Weights of a small transformer language model.
Architecture: RMSNorm before each block, untied embeddings, normalized queries and keys.
Each number is 500 + 25 x the weight over its row's rms, rounded and kept within 0 to 999. Layers, rows and columns count from 0. Numbers have three digits each. The size before them is the row's rms in percent of the matrix's.

# layer 11 MLP down (transposed), 1536x768, rms 0.102, rows 1506-1515, columns 0-95
101:477470466475502577517487504451488488503515497503519514476508482488473505511518468492498478515496519475522510462475484487436496515493469514461551476558560493521504502482492541512504518484545483530455493501487489491507486480464475459474457563511532472502501485497466500514520513507498501475
101:494480510495518489511485484546471511483504532486486477481493482494515501512497439458477539539521509473511519465515508493496548523494527459447524468454506506510531495492475497509489486542486500506493492528478437480498539525521524528513460529497530461477447467502498445502494521520488485440
102:517493472517508509526581504476514531553515500477467474490513502492519497491480497495486495514510497462525492514509510498450532496478541491508492482524502487546532528486470542502483472484483501511496472453502508527438523518527526490511486511462522485461475529478537508473526502518454493460
096:516470508495529496519474498485495452477456515531527546513480478524497492453463462513484496481491513514505485473501489509506534499537481501482538506539513493499505471474518488494494523492542492511480454481510482504495486470485483462449548490493477462530464522532535512496509503470502453511
109:517463497500482455495489526476493534528494507495526499457512528497493453518507477504459494512469471471466497486477524523546464541502537468496496505505479491521443479500513508490507495481507515498510444500459534508488493476487494510488526519517519477489508494463506510477493494514469519488
097:455516532490532536449512496522540523447486487516511496505512488487418523508523511512529513494513512502468507478488463525496464479488515509471477505507509472556490531453549510487479520516505498524526495514478488540517533471544470460469479425510487480501482502502507504522499498465509538494
098:521501468479568501439525493509462443514527526500469515488536492489487484514533514456476482522485540446514492523489481525493569488490483489527497506523492527528453519550537540499532467469513506512543520500480500524510476467507536518533543485520504478491505501516457526486526520517477462495
103:500481531476507454527507524525443504513501498525554490517510463477500510459477540479476498493529465542505494483505503485514475499498497488495529491504522478508545508540503495484465513520457545557512523474520528481493461485481472523485465562497491525507476489546503487519481507477517530501
106:537479539468478448487535520507506435482545499520479492495488510487504490499523467528519474490520416527500558507498492482482521474487547496497509501484513487507517511495488485520500498522512460518475474482481553520488492548486493555475516482455525511511490467518509481490516508509510493468
096:508504457462509507503504491459497526494517528512495456486537493511489475494489504510502482456472479463496521467512506494520506524463524511491467498534512510487544569501470520475511508516482538513522482494501481505516488498516506529516486505550511505499488459485487512494523476487477524480
# layer 11 MLP gate, 1536x768, rms 0.0849, rows 1507-1516, columns 0-95
097:533493501478484523496508498528527521452514489490488501494518500497500510512485505495531517467527497507544531520477497467507534460509523473514535501492512512543485492482517514543501485501555496492506470452457468481496545531503486551509526489502495443509524504445473503492555462535490499503
100:498506462528473484475478525505475489470513526505487469542463477488557565469529547473451469495496520513502491471461488498498464512487479499501476473538498521434494483511531439500516487519503519451478544499493506472464526483496534450489541491460501521458505454476496469511538472483519493520
098:480477494497519484477500493516473524481493499491499501461515498483518498467506525522446470478472463470496482492515507547540457496493490511469469498508497501488496528513487525496517521494455505517448490545456531465503515514472520502464488462503498486482499535504486472515504456496494520549
106:489505487497521502464478490489532529510521522488555491474503466471502511488551503500484508500526527514519501465527525468489487488507520492505507503468538468500529484506504525537503470554483471478499504527515483518499515481527515469491526505506520470492472482498476478482506481564496473497
099:496454520505481513508451457564529510522435535486490497475479476547510514515500491555456467472473530493521501510519497518511460497470480484460492532457499508501448484537476486494469486473501493495522498507518483487486553565482538500463523507470506506470502490493510480518476463536549499510
099:518485579546509496438518500507516504465516471535473503490504487491504465452462517486502526500467457488530530546460534501516512465528484497488566529457511540489457546509513468478522547501476492484519573475476474499483514493517555555473518484485453511504489491530487473494532510503507488498
102:488486503540507521498516528486495506479472500468474516473499509496506514458464511470509479506481491556493506524494505478493540452444482479482535495528483517508497505475498498508493539491539521534536459519520491504535502498465477516499522527509520487560443476495488487516502462550482479501
106:469515556435498509507478545482497501476499470473514515470478524459517485488488530528508515503456524500499486507489464520512468479491529487525499471503476511506457510504494512461548493511540493476481515500516505544499519502512482487480519495460489522507502502511479547513488515492514470490
098:480477485482496505483510529478496502519523497480515471500459516498492487514520510462501522499507521495451496498499459456481485500491519492441463495518483533535494451511473505467495519513508515500514492434485482477493493490541479534489586509515470515527502511515468445501495490473493495522
103:437466450484503503511548518498477505561490445504529454518475520492528492515504492543497525480448472471522518491527518474518506488509487439503490526511496531508504451489514466459511477492490509495459509477524485470504504453571507501499517483479487530501487523492536472531470473485461462472
# layer 11 MLP up, 1536x768, rms 0.0901, rows 1507-1515, columns 0-95
100:454500523504522478503495486502502486511562487506509538498475503502535553512493478517487500479510500490497500478462473485487521540496479476473494538513467511497482510495517505483533476479512530496513482479490480495535501523512495441491513501514478475522476492508514527467476505503493521484
105:456522490489552561559525549493505535508496517515499467494496517504513490499518465483490492499543508467499473511540475466504513482510524529463508487471513495519518533478509517498493504439461508454527500506515468522497491519473511475493505469474507534484488475544520469496484500486512508517
098:520499486472482503500489533552507548534485525484556522518548510539563467543542484522502509503512477446525485481511472519465520499473499555515484462508529513498529505475494492494477474486489494494493511501506533530537495504522482485540506501520498464500440573513504484492461452523480500523
109:561534484529470523490543538513504547525537504515525501495460504464492502489555430497503517506472493506468495460543522518495490512542531492509498546484527464457516514519514505484512522463464518550475504508517539512486506496514509446484490498515487505473470498521493495516512463546474492497
098:491527484507475552542457504512482530470519517478474538485486503512468512514465497482454529478492492463474512559462486530497446506505508501446521474486476439539507486510520456501469502552474546501516500505461449481508508497496452450519511497492503497509475554508498490515510516509530494488
101:493512494508499532504507482506472480549516518483505556493508504475518480488522492508494530508531505540486485521533521467454521533528480531425486498494497512476523493457513548475527539517516494532508515511551472431489511486470488492529505494495542496480437452508509565489468462536499511537
103:507534506490520492501523495476480501528533500531582474543513470504509526532500483472525522545507510498433469524537507508470487466517444471500487539541509492478545504535557511500487501449532490492493506537516467492499505539512523557486510492493518489532525504472530504529520489491503536522
102:507527498511483489473538480492520524504516478504526510486508496478510498458460512467529473505489491512529490484469451531494494489546538476498540527515458502473487508499499509455476508511501511439493467446457452490499500481492516517494544474487475492477515459544490526479505522483484498498
098:530492556491499482492508528467484521511478497524490464511473455485498518492502524541524515466537507476535475450501493492487490459460531533475488499523474543509544531462501497546461511478509475476522505519535482484550499476495488555508499517537504516490492466479497483510531521482463490491